config = dict(
    num_hidden_layers=11,
    norm_place='pre',
    positions='rope',
    rope_theta=4950.0,
    attn_scale=0.125,
    tie_word_embeddings=True,
    batch_tokens=32768,
    train_tokens=190900000,
)
Each number is 500 + 50 x the weight over its row's rms, rounded and kept within 0 to 999. Layers, rows and columns count from 0. Numbers have three digits each. The size before them is the row's rms in percent of the matrix's.

# layer 7 attention output (transposed), 128x128, rms 0.166, rows 40-63,103-127, columns 64-127
120:535334554431458494496490460477436520461427579516504503526505466443505564543481430448420483518461471498447493507423516509504460540533521534424448520469586403516431478532389382536483408516485458
126:487490518438472517561589553455391576513448539485653444504582512502467521491450560485473432511475597447502556540429566438487470508555486471501539413553457413611432528514471477493488376476597494
105:548435489524633486495453505425439519459572508450564490476480526481461534536478508486477454505477506527450436491506505612414516435503470542500493562463496576493515517469520489560491519475523546
111:554417572554578520495438505523614466542526491469457395474567480613447503489535493497554521556376454518503525577484473544559534486565469583459451554515527444495536530498512506488600520502453407
115:500623527510504475603587568408486537389411526522540560428532413542506410524541532491536450467412519495551546469465469464513486544526500522510513513475525545589507539483506573574477533516534535
125:585521588484541534542471426545487473599491488592510470457562438589506519492438497511496463482532483469465512592445548436531479446618437481505535554439551450507497392572506523391522526482515546
101:506529476486468483550537528501481489552480515403522497491479482431466511524578451496474557530464528557494481508571422483492519621475485475500486469422549565550532492447547517636410522516516586
109:606478506461539457500510516483510494572560501498484478481502545581474507487491501481431498486505493395527513409452566478456454528520470467396433463529405561530535550504454366556521561537455360
120:540522487496438491558500579634434578441466521472560506488494522527495560501428532472546544550552548473452596408521444448547504575481434466512480375579449596474483474547535508441487487549520531
121:558406502463431563455451544382500435459524476521440512531496444513554449570468448450517477431519546551484447498571496387527500574433455551475551485551613468525517526469465539589498466472483494
114:481509507467558533467538443542604504507494568536496537431496411501339524417456376528449517488445509495535498491562437506474563528537497523500581399454526460513465537511453464516466500471486432
121:589385402521459510432468472488562478514521541589555455475513480465558419579491523524525478569442465553457378502517454455489447538430449465442465433486551549519538513481478489523452535537479480
122:529424485552497505509516482414464479537529415465560472484477505483458543491525548514371490483502469461560519533618518471514441505545495579514458460526370508436556465479516474388429553434436466
095:541481579434512564552466468588594471503445517514480462470577519512420479494464433445491537515472546551508563570493481418512475626535515416513521463499469443475432459561563500530570452546472425
114:477490523471444458517636607566379533463543500548520478450513402611472483429525534501539402548449500482472579382440475433501544585534467480562486525429505528501474492526533500480519446478551510
126:552569494555587495598500513468448459400526412445471533532496572371454418516591504570477526536517473465577430452495557503524550442503415507535490501488550501507607567558501497456548504479509535
109:492549620513542487520477504480475536445476540521567523549546486545443446541452484503541504577490405547541492490575463477497473629436527452522476426444464502471536413521425491451450532510432535
121:476463446458564550519542565495475533496523411508507417490521382446445529487451487512403539521442411451532421571542509470491480583416428490451517552533509414517516573588557461489506426570506483
116:522508502519490525539561377414442536522543515547479533447463522489523415447420444475549545505533460470470446588374524449493494436483408473532480518503536513445490545536466549485475525482554500
113:538449499529502439466463470499468500527438531452368520524467536539575507537481513435514481471571452439505555569449535433550528541558410474487550448539541520541419576493520489471523551514490574
126:470576519480495493554504510558492459502544484583524413520460525418494581425376546447444509479578494460532559500512578486538480463488511448368436473486512542455585433536537506474400524578471497
114:523438476537504408552529532471485484563450512541421543431544467558538456482481550510534400466525526488433550465423631509517557507580379494488453507516492483534508611536617542412517458432513543
118:473444564491459505520495464520540490517575528533446550492463618575573490494518542422467541554498543487581528520474574469535614446472459489442479484492539551426404484530475502473591529511402433
112:536446516480410459528435499446466547477475456413554529441528438529573444541485542499473533523560421541572563386576547469411431567388492509517442493528465552467490549475446483512529470549489433
078:452544501506504492469519454606572517538536556395534494469556381561440486480523432424504508521479426522501533466432440555564503554506473490444464506589493522509517603538493406537601512512411509
079:501461493468583489490602493480444468423502529508459477580472484438580596500443503556492460448507471505405512471497394446530440486506503561528546586454562475420545412417501493566547500471525457
073:537369449478479465447456606372472536488439539427488540605521558560500467511510557546467584454523414528549464573437545426490525509515477510538487534512499458511475531513507511461433450562539406
081:539482471530460557554507471482488521508472484534538554532480493474488473573527550527600519505521629615523417497542568470448533509562487459547548579423506454430428519532492591450505496501521484
077:490464509473473491521564429538521508407538509458424494386437563425524514578546473459466468535518549467557519493502561495526543416551468524511583477533513501504517461438476419549446510480596517
085:454492412430501476488656455522549514510567488419453458487487565439501519490496483545484511556415517496524493494524499497497518552472456483534483456574516526488520468453491516479513443512572534
076:561500487487472547494574423493463557571451512448486571546520490548525564485517498586551531468466524507393538448544480469584580498502451546464449508469509521448409506466478606535515531418428515
094:559505515495516423525526486532476405517414430559531488421524524500570427409475501562426507481516565492480453497559524543480499524473492463464525522465514533568484445535555452501440521469369523
080:444516609510446487510531476556492519548569496497458532406495487514537545521506443425486327598512513442522495490531540573460496429547455407460464512523563512503560581514500458543541541528530568
073:472513545438478491505602477551509489463441532490462536489514473467427451553502460542545465566493469499532525471604442442553466512498500500497575494450486495408444506489454607445486489512455442
085:501415478472420513526519575459589535545582474394515493513469515518553510531485561558507572553469584516537463567511522451522555516469519497590443527445464435486504467568517528535478426553640471
086:490617546422609477537435526478462486460419574466513482437544431535496526481521478475492410508565438446564554425490457538575446412558526550461482585531420389525493491509573463532500438521413528
074:494501419569524508563521535450499500527517490515483547544430567489413480445497566610561548565488564600521450482485489457471460512435479501572509532501472510435422495554422598429462474479568419
065:481374462456483488434577621477524505474598461451448494478512561507499491490456543543508574569511535473505435480534427511407473545477509552535530527566457520494508565520468376557445526473612395
080:464387493468506483428532586483598497482546524443455477548462535534480482512495523441479591456420479554492444577462446451485496535504508548533482483541534487447512474519495488474515437543531452
085:537654492492554488505481463509513483468508440589486509443527444444470504407495445487593536533557550449538590448505530545537508444548627461414504516560524484430409550484519486523518518474386526
084:528512471472511450443497530406623491514536468493491450518536497468504521454467465479588538494516505492568500532490416517573448477430552480523539489619450430468442492532495511563500513510618569
084:440485464544429454512513479601526494531620525476426492392413521444480535520482439429511424512407514482525484549561472531407469454476464429522481371569581512480529560520482425487563432540562502
068:532470437473605478517503511587465490439402425473448479587452500508508527419479546523461503482482502553484436533599471507504452502482581518495543477528498566484488444528511498435467508469316433
078:580472438455574461456540469439502436489470498486493498497492546504523457437458525613499516427483515512485504498452508363578383474464461561540502541466476514482454416512533527468429560468526495
079:457463561503534427456437543516487387469469528482414448476492582519482467531494520503524506429508504475499468579452497453522478428523491502448520476489456422528450445492545519504497438486550514
073:466565569523477485588470528567419525514549504479481546481573461490508487540457467427520471479559426474543472489577543622428548471545512498470473507557557534516574605546472381498562487493412448
088:504547540558536511498505436582396539608441512493586479458513488424486533419527519495441420520543563447546514479502515650509558497508572395481505498511535517506561522481595492503564529443421523
070:523567539528548552526501430515362457531417420598509538505489509524403433508514546571484540541511622532520457513502522482486513531426465509484591502450500481505465531489550577385485503516418490
086:508574447456468512484494411575361458509456580528567541537553514589566530534458495518468430404499467439406569540504473529564452512538445534460546508452487502592476460482492524478476598532459470
# layer 7 attention value, 64x128, rms 0.17, rows 40-63, columns 64-127
100:549414454481420423554441489440490570485498597535499425462466484476487511529476485472421527544449473471512476483460571465445376517555603507511428472590600447472469529570425382527523422500473436
103:496450575423460478566570545473448570460435568515676474490564522461488504462495507495512418502468550465512537598356501455460488491568498489463558449505418414625497517479506466519460413492592536
097:607442477414534455525508574473446459466660520388505451506519537472507478523527575442475520470531476596393443482402422566429586460505565543525509528498541539431516507497529537491478479433460522
093:501457490571598479481472487504535393541454486496431419581529552539461456514488495536553469592368468528519501533415525550436531495497482538530460542567505525536532560557557480542661512470467504
102:461543512483514471547514554418459470408490507510552468425402478446518458565534476561488525411463565464523549469421459455497505579511505473494392464506544454596554488460539530480505507497452644
102:568517512489508545499539519497472491564419528513504431461463457504563544478453469458479502511497482471552537451447592451459448491579449495563581519503563482558544485541565598334609512535541512
108:584473456515500511513565535482488493531485567527492447466501500493419524471560492509429591501458520468453506534561408473511514591463529459438429527486548593535558448487558486485450439450501473
095:587530499532453462455549488489465485556446522522454465540502567550508485543478445488509459458474484326494498489483519507407536546500446462467430566575329511466471527505480431478535545562438438
099:509489487543524573563433558554483499515482499504560570443513499463509599524369580582529495541561503465431605482479435504560471594486405511497438378492462572482507478548472541432467448565501489
098:508452507456483573447467619391492508443515466553520574543524518489575464613463499484524531517475560586464445534545465428444514536475532547500563500597633413505500497504475529596472475484528469
103:469516528495545584540462408482555475433482512585514481473536437451389493412517440491505464468493501511536520454535447503423516539476501502552592439541395455517427498535457540486445526425512489
101:624362317512509432477492564465525458495480521538484472502496564419590380541436575485553496640511443478528457457500466429481502508423520408515458465545510559471487511488468481498408494513482547
095:542460507548515474532490484500483465504480499548522456518491508485464547632569478516489474534530522479508408555579573444495397492524513630548498510483435528498562499469512498600426570420426459
094:522511574442484564544455503562549498476427485453492492542508556471369468498447439430467513505527514568459541610508473394519468635520561442464400545487511440488431506479517477436572486562538494
099:526510491483510534454552589566435505490535529550552507360459390595473512411436518553561482628457513520500532386430511508487486540569463497524418490402504453501520483539511544472470475467490480
102:501536459501547462603487468476482456417529401419413563472453607456412498580530487506512471517491480467503437484465513515601525468500427475531549496428567547459569586398524495467473501483505605
100:506496519567489518476453516465431576448514540521498545557466589514398480479452456487573454588467460468519517480627451493449521522489480426525432465463503486495458472458430489358468502508428566
097:518501545458524519516530526536482574449526451589461467438495443406471510431519506533477549509421441441523338628478430463505413619486461540455507564493468506471470540557561517475392419471489461
099:498501449516475454584547462409450502443519501483482503404475506437556402449402394417416608532583449509504468532467486459473584465471468465507507539485547485497494488469512535510535521518587497
096:489491473529486495462440491480470451495419525470464501512483572417595544504479493438440560601497503557541514588518508471537488545559479495438573517542479516539486565544521469516536548520557609
109:502550583459520506528517480536536534557518492653560384514481466502449583442465559510505473524583467444490550568477579534525546512469501380351524501470520560435551509513495521508441496560412529
100:511440513524448410476535518473523481606448510601550542528463455575504468494502442510589425455525585452527529502498590576475518505591345446482468527442456464469519548574544589469498493458508558
098:543427523483461530535526436489506430502541520487409542469502582597533397488521596486511520574537505508569573588545586482558568459508482487535535535431498570417415444545455430456523468514452490
103:529498527509386470458415461468464593475477500437556558503552464531521472599514498542503494533572460544515560490552519509495373571472438498535484566560487514473488479443481459500586530529487367
# layer 7 MLP gate, 320x128, rms 0.145, rows 0-46, columns 64-127
094:498510530435422479595414515433443469484499492551561530523515531558565479517480470450547391564491409533483604496538459448530468462462452497502520379511573475520446477523403528578437522499504505
105:517455532474539588496488538490478494568472477555538630531586528431480484575471452417553444514458474566635502492546509431518476443475522551433470441468531442466452484424478625523520452516497520
096:495603524544514454500461438432629563469465514536485543416415403523579502515521410469500531447500475627468464488465463526436482515486432453416498436511503559495515508505437520483526512484476514
103:517467516515613414508486526553490443489427536487580486447560551516466522532509509538529566466424492507550527507546498508463449432525522469569485488516502487471467555504500543490552459530385518
098:485546446596496517383480443393449449487573554500481514509491464470526453541530409533542510480445455466590514475487562452464517467521538553491504515588404401545423430493477429517556460597465520
102:509426490603529417551460511521450490529480457451617463558501497521468586545490508540606554559506545467496402477521557452616553482487512501474434465559567496470522562555530554431542503587439522
095:366461513535477522532508541557488383511561474426501526464475492541438489406577485547500521501483547453556551549573504480438469515483637489519441502541471562519505524453561479477505485495434543
099:571538400467495463499468593478512455525536478543554644517505547491473495449463496503489448442567421403533551531493536453528492346468510457488500478438493513490502477579404500481526450515508548
108:505371445480581461476568403581527557531503396461414448525530459471505522516508450387607478542627503494449516411481571465530431433580463574516553524483582450555503466563448462522442462626510576
101:480431550579519452420603537488484409523543563489562443456593486526519528416440547509585526415438528538416581457485528562543478454520503479511500561513529442542522466537513491543601508432493485
113:499397642518498549468503473569445456414559462468431521453442401529470470486528528507554461549490578433403518501463474427510451404427501491576462490490383456496569480477512456501529521460522450
098:513558489418377523536519512572516525429538538569448519491505592498419477566466481498511446473423506461463506519509520458512484480486504606513543497507509437538539497437430554551529575481571545
088:567487537510585482501461538452515430436559460476467430403518562502525479559483497454477526494491520502516519506452535412577533523511413518472462498541510494361496453498517577557514573452495502
087:483529445440432521560476503480524439542453529582535547562475597575589458533477561484469469545436496520516633560552521526477465472493438538558582497456502470512491410529410503481427503514500553
100:481507471472489566542503531536429416409516498488587541539545399508498513527440579403470413442525551510465548455575550565482552510499516554528414467481522471411502468544372490516545459475493537
089:603462542582544461498504443497474579474437438525511479532500510550529523523443462481478487524532458595566566453481510436436500495514612472537557523515481547464459551485460449578473545448509594
099:563534447470478413451450552474566472437548454514474555521433528520509478502534513465549446429537565507525444503460546469439501393464531448595547517535478438410503509392502493484511528512485466
104:524541513582489441574469577414531468496503481433485526502408446471559476534517538542523395362502458459503521519439483523449504525617552446552555435447504439424374560556517439422510570450424521
094:541482550505488550507453510556552425629546433482518480528481382514619457473506510593519565535564439479521493557519514519428521496543545491563505531551459484462458490469442441535468415543545498
093:640463398500579526497486492499480464482513634497477504486492508536573409497492528534603564514476532488405469423483603407546518539531433504487580447503574508461448487577456542534533417538488481
108:490502452584440405580429556514544476516517451516684530480439545488526572485461483482515471472529496422484546499495514560468423515536488472589518520502538452545507522565501583423556409510472546
100:534461409519487512551503550528463509515562401501528478494481490606393382562536528443514457561572522517483505499477499402504562515544481524550554410578525458527574553548462543607468475576404511
100:556591471453500536508454487625499524472475451438441502480540434578491533457543521445486545502512505515507487489498538470501484478445497501548419462414528489526461549420457490600445473547484480
094:514496428555399561519510521489520511515447475520484561510564486412593594486568536529405527500504437430568516515557536502524530466377521517443532440458440483478503509628525483436546455497581495
098:412441526539478459526482512523460502453531446570483471485515570448561508460463527539505460432446488521610546552499491426520524480436493445521544421440599517507483514447500484479453471531469566
103:482486537378450375556512467518492421494544477541530489424499479560413499472426520517517497492497448430420468515485488494485499461456582394557505482474535504605487455539409444504451460483478481
098:510499576432435480423395538561505431446505493578505525436517545480440414422427547519517501401506543467537444573486556495495454454593494464511435502515470547456539500500443468566554479458586612
096:445491497532465500468570378459590416440520540384656462480541469501481534442487478490483446490461406589477511508470534531504511484492477545487419457573449432482530443526515445474507454488494546
098:576427513495487490553402461554642501596580560576555466536402472430585474505454459419466508463546565489497568549452546511431417529488475582479455471465516477464507482481453600503508529496522508
086:487444592498470549433497524473423521505479523527439471450565445545492530427431443480522530511506446557494482443461498423431496471497440561474458498420465429427562443507521554482503568494556576
105:579457418555468483454540526576448490411574374488544446488559476404493493519478485415537558470532487469479483495568492562543485545387441478478377533501412454463447529482447467474498546534463489
102:522438512549531414542510441513519438549547473425416508539470596550561528568483447494575489525494539472598500512523474553597452459497442428532488556505408456564510443426488526513452576491460548
090:442505447574568460467501401519497598549491557534501551559603499440555431585501480494494420405558481423495463535565469480495523501492536507542505537557558507413486515478564483483516446542493476
094:498560527510490613420534525444471512551506504578469515496506441473530591487558498472490402495552501562530504523532470484518410536564417475553459513521517433456435463567418529553502426519552595
097:500515442517512589504578579430573510464451512431526434455478531470527434506507440452429528553503542536497540462468493481387549522570537477501548486477434454493421548522533481402485611556432555
100:509548487436459515470462579605443523472448476460487514497463538565591458505516497487544569393569502589514425503547491485538541430543552468491509479487517496452318490521489542505468585395578540
097:414541533500524540482441477489470481531568527486531513502511447441503505449595522426520525497558530559521576354458494374527495460426498605574432527472490461467498479524489529470547437529482468
104:469485480533440531572435405462461522548523472498420619480489461564477505468484481571450453429490443547478475543568576521607505408509522483582578517467519468616422460444461502649435495489582480
103:452481520465483570483542471481498481531583493453532528498523481462510517473445479457577484445473512450573462400498481519561457533476480535640482543547604480446499515505435527481501459591463392
100:519464524520432497500468485559432465530554546440413474441513498449571474528510456434544462536428477441437529479424536395547448426577492499399547569526483456417551507384426489543450538436443522
102:482552555509501489443531496472484526532412552518469492431477464548541460448500599508576605397489515460537544439428540532484441499581516400578445593401594499521493463495458476583440537512497560
098:535401523451603487476552567460551544557452642502504498429446462476546507414549450432537511422450575532432558470566536476424510486433548393501510536479513449511456479504500441517526487464448498
102:530455575482470504400540425559457520485453479506452480506521453446431483448337540450493489501442424553560514493539548447512479432514508562516467506428433475521530572424499450489510521440513545
111:546532516554425504430475605541470596434516500469525511479564468516523504429505556608559527491541508550493541456454546515383565503533530462541451495500503491541580582497519497566491573553487567
096:526381504521445557491488484412495504484447512517499514463508457449525581461535511484445578470557558549522512530524435514445460488440526374407543488544522420586453651542467538532518463509505537
103:508552533543556493568515524545455487528415553502434509492539460479537449573449505466441419535345508483534481523487426448489511516483550560481511427452520437507553463484415454515364474527486486
105:519493536526478435529493436474473482553460484465379495463547472467428505550430537491513467445446513466484553556496495497455492445532507511520461573553440617480463511520479492552581509540521572
# layer 7 MLP up, 320x128, rms 0.151, rows 0-46, columns 64-127
112:483450511559518499457511539552523523487504487550486524441486542516468521637567497521519507608475467526592500469493477429478558486512485576555481405464452519473434533521475526572538439551475512
104:452616584459408494506522432516549595492535449449426540525506485420576448506439493499512471482475471548462466444458544432626562550499510539503583348495460518476407532543553490527498440444479627
097:481523460499508400476474507493530478562543450485555362463451505546373529544522467566609578543599532434532449469508584503521569470464488500578507552466497484536496440489459388471435430421517488
096:586548458524475493501509496555470537446523556467572573518494494516515516486504552477359391495523554595490499484484510537531558498468420542476468416454512391533574448430506491447604523390488576
101:502454498420508541420602500574540515540461531500419489551487477536562519449505532427417518553541584534541586472517559455562598554445537534486530544431518477462417452493481511508520570473642493
098:486573478364497593503516543505525546505433482481394565523491526498431447460573491512508530502463445503478489450457533464458543550495497535539591498448452501526492554461537501505427514471456464
096:474500397525478483417545521538558500544434527398551475571512493544497494433579546561453508517410465422488563562444560510548463564442461585455659483532442540573433396560558522475543554461491481
107:420542589519523463479441546435416377532527476530538487550472491570504507396514529609483463481609444538540515497427448494438482578412551405497472469497472445539530550463499483518408527532531544
103:503511493484549568548502459606407473499540468504604555518450543518537545562568544513490587493447542406524572541492436596620494461572488508554530463563530497463495584503482382491501480436495545
097:519426449514475566462502452480526508489433481555509476459547524438463486603471539453479519508541508432604572428561470436442591570413480548505473456556550525443522498510471499502474505536397516
107:470484539512429436501460441505487476554537419623503475439519492566458521525408467542508475429484459471467510543554497441448428480428516614466528489478509542512485492540480594575431438532508492
095:528494542538518545540444455471473518513519469589547551603506488600511445509502467513432525373598592522466500417517551380526580579457454520504478571398475513540507454465400538577484579487435519
096:592493546547558403473521460484518575472618524534482518429544514522539533502450484582556529583487517504533509488503494513456447454436555544569450508461442543506548542563483430565573459517538471
089:510468439427540412511540465553432530572515533469503556519481551507490630605409521485462528492470491544510502525511450543508488546556478544518478573574483476523503509506499558508552595441541452
104:497520478370471500445490528491607516451548415559623482485492546525509370431527461455423566515542519584513601572503508573496505580591528467553491475486467557533535525473478473490485581544500462
106:530553557512464482537496444492470604540463573418546396580522525494481512583530486484494499514540466519474460483553529444513551492542501573412420501411516599521364452510426451526446434466440385
099:420465482514508555563488550460531543492425535488581433539535470472483517478604434440383587538451516510484508488496522500481561452547464545476379498401490507494444485461508522468441516489583497
101:530447447546530504406446497520487568509451511449461439454397468549377491460495472544492527486549547584501479419493555486538444500519513432536560502470396561531414515507481464577504542455455580
094:557527458496476477494451552482490614537560639485541532557606431512502477507461463457479450502488482540587440499524482483473560461515576446572505497483509515507477502613464515432588472578441478
099:510409421480437439592560459516489416483448499403623511483498504480505461504485435448495570436376599523474466477540531506462520487591493525587510561537480450486552520519581464490469407508586479
101:534365444550496490554610557607534471481474546406550440540617477481530516436531502428532541521490470560553566455429482482531520485500548427566511546570465430471513536554508496411452374456440508
101:491439537535601655482512514545501439510439541478520503492493499476474511460519525406458529455512457447644433506577475531559545522478585366495498536389520550493503478484518472417539524611521510
111:578539516452605519538564436567567510518437461517451482608528493502547450535506476518465535478468474591426457412599493552462531571472455453532446534433504515507527545466491441515520329569470486
089:563465496471427498601465464574460461472607522499441443436563617530494515541436559556507497427391578534459489558446440617449505476558493491521563473587487503570479473478483412464427477449473466
100:503413505553585504406546528534518517530485607471492391489473557543552465477545503488405556578505533417592540465448514451376526582582436466495520500501499490530525482506533568519536495507562487
100:570495530507469489516506427521478475485474491466477525468490454477475515478531561431596464457542528524459461472458515497533532550503554588449484467551583497452430526626478463482477422539546371
094:510431538453587524559504497583516529554564509496403597503583532480510495498423544519585382499515515576509472517489482474521480469466578491454492491526474567553423555475475470511510568485475504
093:547495455476477504441554487569446511553480528488447468519495484408513507554546452561532455497492602503496531584542575505547508504414467508567455465510469376520470397494487506486572468539531503
097:493494420490412427520468565412449423514530492515456514562508518470531543489470542511507433533437528564460511534545517506467538583508471470539439429475562502431514507488513474512466535434444487
094:494491462496562494427476523577588492480620416452489445535486526574469461525492525429561486539521528588595496511478502412561455473466512581456488477519533486560468495486468560589461498507423503
105:523484514525506509492537566557509483458564434493474416601528521482425460498515527428467490474538561482416466547487450555569434596503403539493518517615558526399567470455510490473524540530428436
100:576417473465555521552565511553409537427529526491602564501510495469568427464401506474476517462481504430511523461429501528547474442476618534589445557502379476490462505515509542487559431380582503
087:518590456503491546413503486438566436553529530577429570512575536556492478483483516434478536534523530530575400527531542540508533575373500557504584421515585534437498517502546512559553452558496466
095:510583505490455476507441517468454477448535396477546497518456504466566491429499544589554543508601552473497404557494494529529515579496481512548486585479474455469572506476632649508497502545479522
094:428486540489398476534465432607479534506531472541488487516562594529468601485553518429506503537508447480464424502530500654551516516559422593467589556478520498488599473436541412580529435541478544
101:511551485477474424460486552551527368457481518552501539507366524443547448532531481514494475455446543497504522474552607502457570477464547435490546398565564521505573545498529479472435533494516547
092:493560505468466481513498538543548459491410432440491483480461483491424544450498517498564493565539555476535499449534473490528474440585452483439522506504467438412395420512533503473442546525522476
109:541554436518543454528468539499579430501471477430485461412560592565482436545493512429495471527473592439420450535528441525423570469480520466487423434603390448490517489399538480511490536474453542
103:528388528458612468532486477521478501575487456447591465570562584483439504536548451427580526461390496470496529567451506504562570478462426417498514522544521529461420518450520500499490460514533502
100:535460518469475489483398494500510445521463560602465530463479535506482574524599530583388510532588429583438427489474567537504523474499618467544544485523542499436480475551475534506500523468414491
099:529468439581565491592457517454446501538427494421455509548522445527549500482466488454611554475510559471523418424536522527457462438453490368544574522533497473527464392557492441520567431548517456
100:555421475550461463541510589571500564475523557532485494494509438522468428450412450523526478526571397479469411542510487408494522550494478416525512472601444430478474474484474503436487475493445520
108:452487518549598460516469473462539600478543509496432499451545530550481515442484535596505483465493526428436464515438412470554553544544453438476503430546508460482480430469486537466482641473490407
100:497413577554497465494439449491493512450504525582465492522522518549465495468518522476540447529527559511459442542502525491464491533521549477488650517557547469393493502582351514490532455448441555
098:481534497457470487379483532579542452477514524612490491438462630568502435480493565481433426561517498544540485466398451467457508557533489481487566478466525454458569509413456517569473468484545535
095:506529509493469523442444482467481460500511528609521491542483556499592503447512547454507593518563432479411433472498476667557511514483601440531473503516506506465469552500459394446595472483523465
100:453550573510472449476501495516530575442493449505501518637390472469565474544558575491529461561502506456522420512486512589584406565564511548443535478383457463475542533504484468387440492469470569
# layer 7 MLP down (transposed), 320x128, rms 0.146, rows 0-46, columns 64-127
113:516601545397482524548438512496430530501514471512462510535469439587428526459532475502613484505506535495489452462516449483525430496504488473460490463519481546493381393494512532559487562499367510
102:532505482589565590390563504467446439527518525579574504536509529479516464363483484504480500455507484462471503589488495455547497483507566479429436492521596544549557507450521469515363512471531510
100:491446465514695493508431464552571454511440416541571523542498550475514526544489494544471508468410493398446500560549463489483479504557485501513463478497552501506486523529422482520554501542465492
097:499496501509425473481426357436465563468632500631475398466504491497459558469531474501536477491472531483410470518478519534459489415441545534435599496565511467474484504554530550482528544445437458
100:525462494492462550539351535527423487504504438499562540494449464449518535449478543481430504432486561470494534504545515532443490497523501469642490519544495578530491536481533556500514524507439392
096:498444552592542552478534485465552497494553533514510480525513507496479496492483564488507495542552477513566490447514454525564511478532575586622450479561614526468526433583565496528517460593521467
098:551485425442535412507567428457452530383409512481601543513528518503501475531479439439471474480470488502447454461529574446557507563478568549505525468526546567478523422503486480495416484456470471
103:512418508513502502490477558519511432454530492458528458534490578500481489429420557444564471503465436504486525533448577509384474466492439469535411495456461610492517582454463479503549498532381476
104:505511450525593500478568460488569555516503394494456572454555426485521606578430503460557487544578503495501535545444484509562600499484474505406497541557561443550434466589507479536359454494478476
098:497487536468546498491596527551506518466516449465535507479581432590480587388559527444589403522516584527505452508436516524494537450527527493494531551481499531520545460497541508484557468542497454
106:472504460548478420473475565612587512512546566480501395491464463533423612441479521528478491460514462532529580445480475531590522488547617455520553533459531478437482523421490590501518501511526603
096:575389442488472510512546490469545502509488484414472474503487594549523538529529495527514517466409516429595437439562552434520472387463512463543504525524437502499517419500532467524480480467565546
097:420496476487433518462598544491472450493520495520422436539439586548500545466555500499430494470423465426472526492633607570525495445461450550519498429518475499491491491542571455440491503381536554
088:495478519536528525507540442414552544560468443498442373471528397475511481435570498520519581527664543459520455431506426428536535545489587513565495544518453520529431544503542478476553459464504501
104:563537417489543400568457510598502456484535413536537481547539405440541541412441493535498501533452591532519514404522454544472518517488570411493398440532522473462569483455496557578501449576484505
104:426531490414461556527428477543483534432483470495454482510485518456545468523579529480438528504447467546477532444465530553436503443538496482560446484554418451496538475501576486439522461553507527
098:554568509528452504514482477527518474513512484420487561342529591550497410474459454495521537489533508465436513417525462520552544390449417507506527347496423517459498424508438573485500421462407475
102:528525463546481511587499499515546484465461513552453481531500447476561482602498491513481468435446535467527567596536450496525651523496592457484475554507457529446512499442514581389507447560524481
095:483435480583489436470490613570415508539492453496511489452461472503484484518563492530440588556444466481467489512520555530475465487533440470413521498531386560478456476488582526556475462505547501
100:502427580558417468441475466501559553487469523484467558502467571472397450480507492498499536497497532493506422503490502519535482531516407466510364561458502504530498517464504598466430586529580469
101:534490560402458466575541639500507515470435469454533519441503522537481590590579457497505443463483472535559579490415400518467419454499577457524472536464537504409627482515560507569462608485548532
100:481440426601488428519498467415575515516576501475513479578521438544460480501591506500555460563568571506409520496530587459549517495511391537570490413506563459487445485510476462509489524531424412
105:478520456408547578532528432510462521550448542518512479533500600518489496485480576512543522556492551461562478491505482564528576484550431492506521409516457521511543576488582480491490431508462507
094:516471483494553515474491577396484567510482493478490465546534454557453532437517451495533479504616424466485489480437579423630437491534510492534498517485479577477543470431570584558522448573335508
100:512475437485561531494496481535450539560480544447433409479482438477503522498481514460455532451520456496562476421421426574538623559495470613524519496480449587481481528404465563500443588404489508
101:487435526503445522472475537542530525558592469545482485481465416422388609548545453523477399415631404432530505480569532487465508603529557494524558541447487460497485548503508462527483471585446574
099:495505558538446467492526550470584525402532493483510458507536529491486429471600527443442486575456570518581520502526465507519482500542590442526389456592502468477444577507481521579431464527418580
096:530478467451487504590512515423505431544501548441544542497544537507464498502474593513501522424472425458550439454402508411516439401536523521526517528450531524450510591588500545519416446556534526
100:596516486525421479433508545495417532555553551550472456449478484571493542489553536503545506538522568516607363439486517547559492454497518505457393540465532469521561452523510451488540526538500516
098:512443503429483504507480490396535490558453420544447505532482480544470476488524463499504496443548488503466541471428461394500463515488490518516429528463544510443482533378527585483467493441507520
105:484537413504546543508529518580485556511456498582518469446495513440517495580472509462511539420531490543485474570546451465568544425547378499433482543445441488473491450596578411552491438413417546
100:459382454517475598530534508592513508529521578448444523455524523455483442534537449523512471501523499428532444575522486497579472509459538495502552419478498511516519417512501473506608428425480477
091:501506428526489508496396504447511489420505378465477524451472490588491447541552538454546514422525484532417523512445450482467480478564487472532536635495543534549513483467495506474502584539498572
095:554581582436482484488515630525506547524542524460460497497453444579459557547492418551520487562544409424468543649500462606482508568552442505523449525566480521552447503425533387475523581517538599
095:476531563480429434437554441538431530538428478480468490517475387545512515524454545449487484495477540485478519552570456427584448542412531498575522419579489623486515522553535550539479487562550496
103:540477582458474532412447557501483497463607445486449421441483482445430488538507531514391497564499463512558575533549520467487500486519575495516479496486584486463624541501530484466555521520485438
096:534536533453426471515484522542479477422483450512580458434495476359503503533480520560495490591472541522475504576424467458449534471470476498507526554570498327498566525454482552518491542494488451
106:536576532435441513433514599488539474538503512515545477492473580449506451527491542556505508441494536550473554577463533575456524468401523513500537486523500524518545513537481541489547513447430559
104:603532420568483475482471461526602496510522517505518487479434574480405454449502508569550564498518477471526532391495496472380508526480506526522509516609436406491527431505368417514471447563598501
101:416524501501493478483509519496445522505476602488582499375503553441432545589435485469514482471497501504502502458465467561461503528425539399584464450501509537437467494507525548502532482457460545
098:438596483476556492460604520481460500541509512515537502475504571581491519497504484463438515469444501636443478420610468502495544535498504561575530484476470509658439481445537435409486568458418476
101:500629525510551507465438486457580435602542579563589504526520560552541617513515522487574482455460540517497403419539448485488465451521555461482507562531499534472500476506496541514538452546508467
105:440449442531449395565448528548442547457476534396564545455482464589576475496459488468498550587538524522512487460472466529518560484458514529457525422451522468560447488487507490545464521522425558
100:545412483437483431527459483499510510460541481473487552506546456518516558528595479485457487511438488504587515541481472425507403485496434563507543492478530564494414512518491617500472596491546513
101:504474549565505511474378526554585528525487487510489450491384435552504498457502455596422461530557492542505498521507502537540523514502539514568576544471553417568462466522366464502547456546514523
098:549499516444474529544548488477360530518472508450482482515503444388556466512404521462519426433574437482636452466445544471465530524527505458536598526453529532360525504491499524472385581555503453
100:443495542523425482477423476576488417540512523506530487509454550628482414486552420480450515471414502476528455475488462472495538464465459460462485489496477429497467556425482454476487447436444474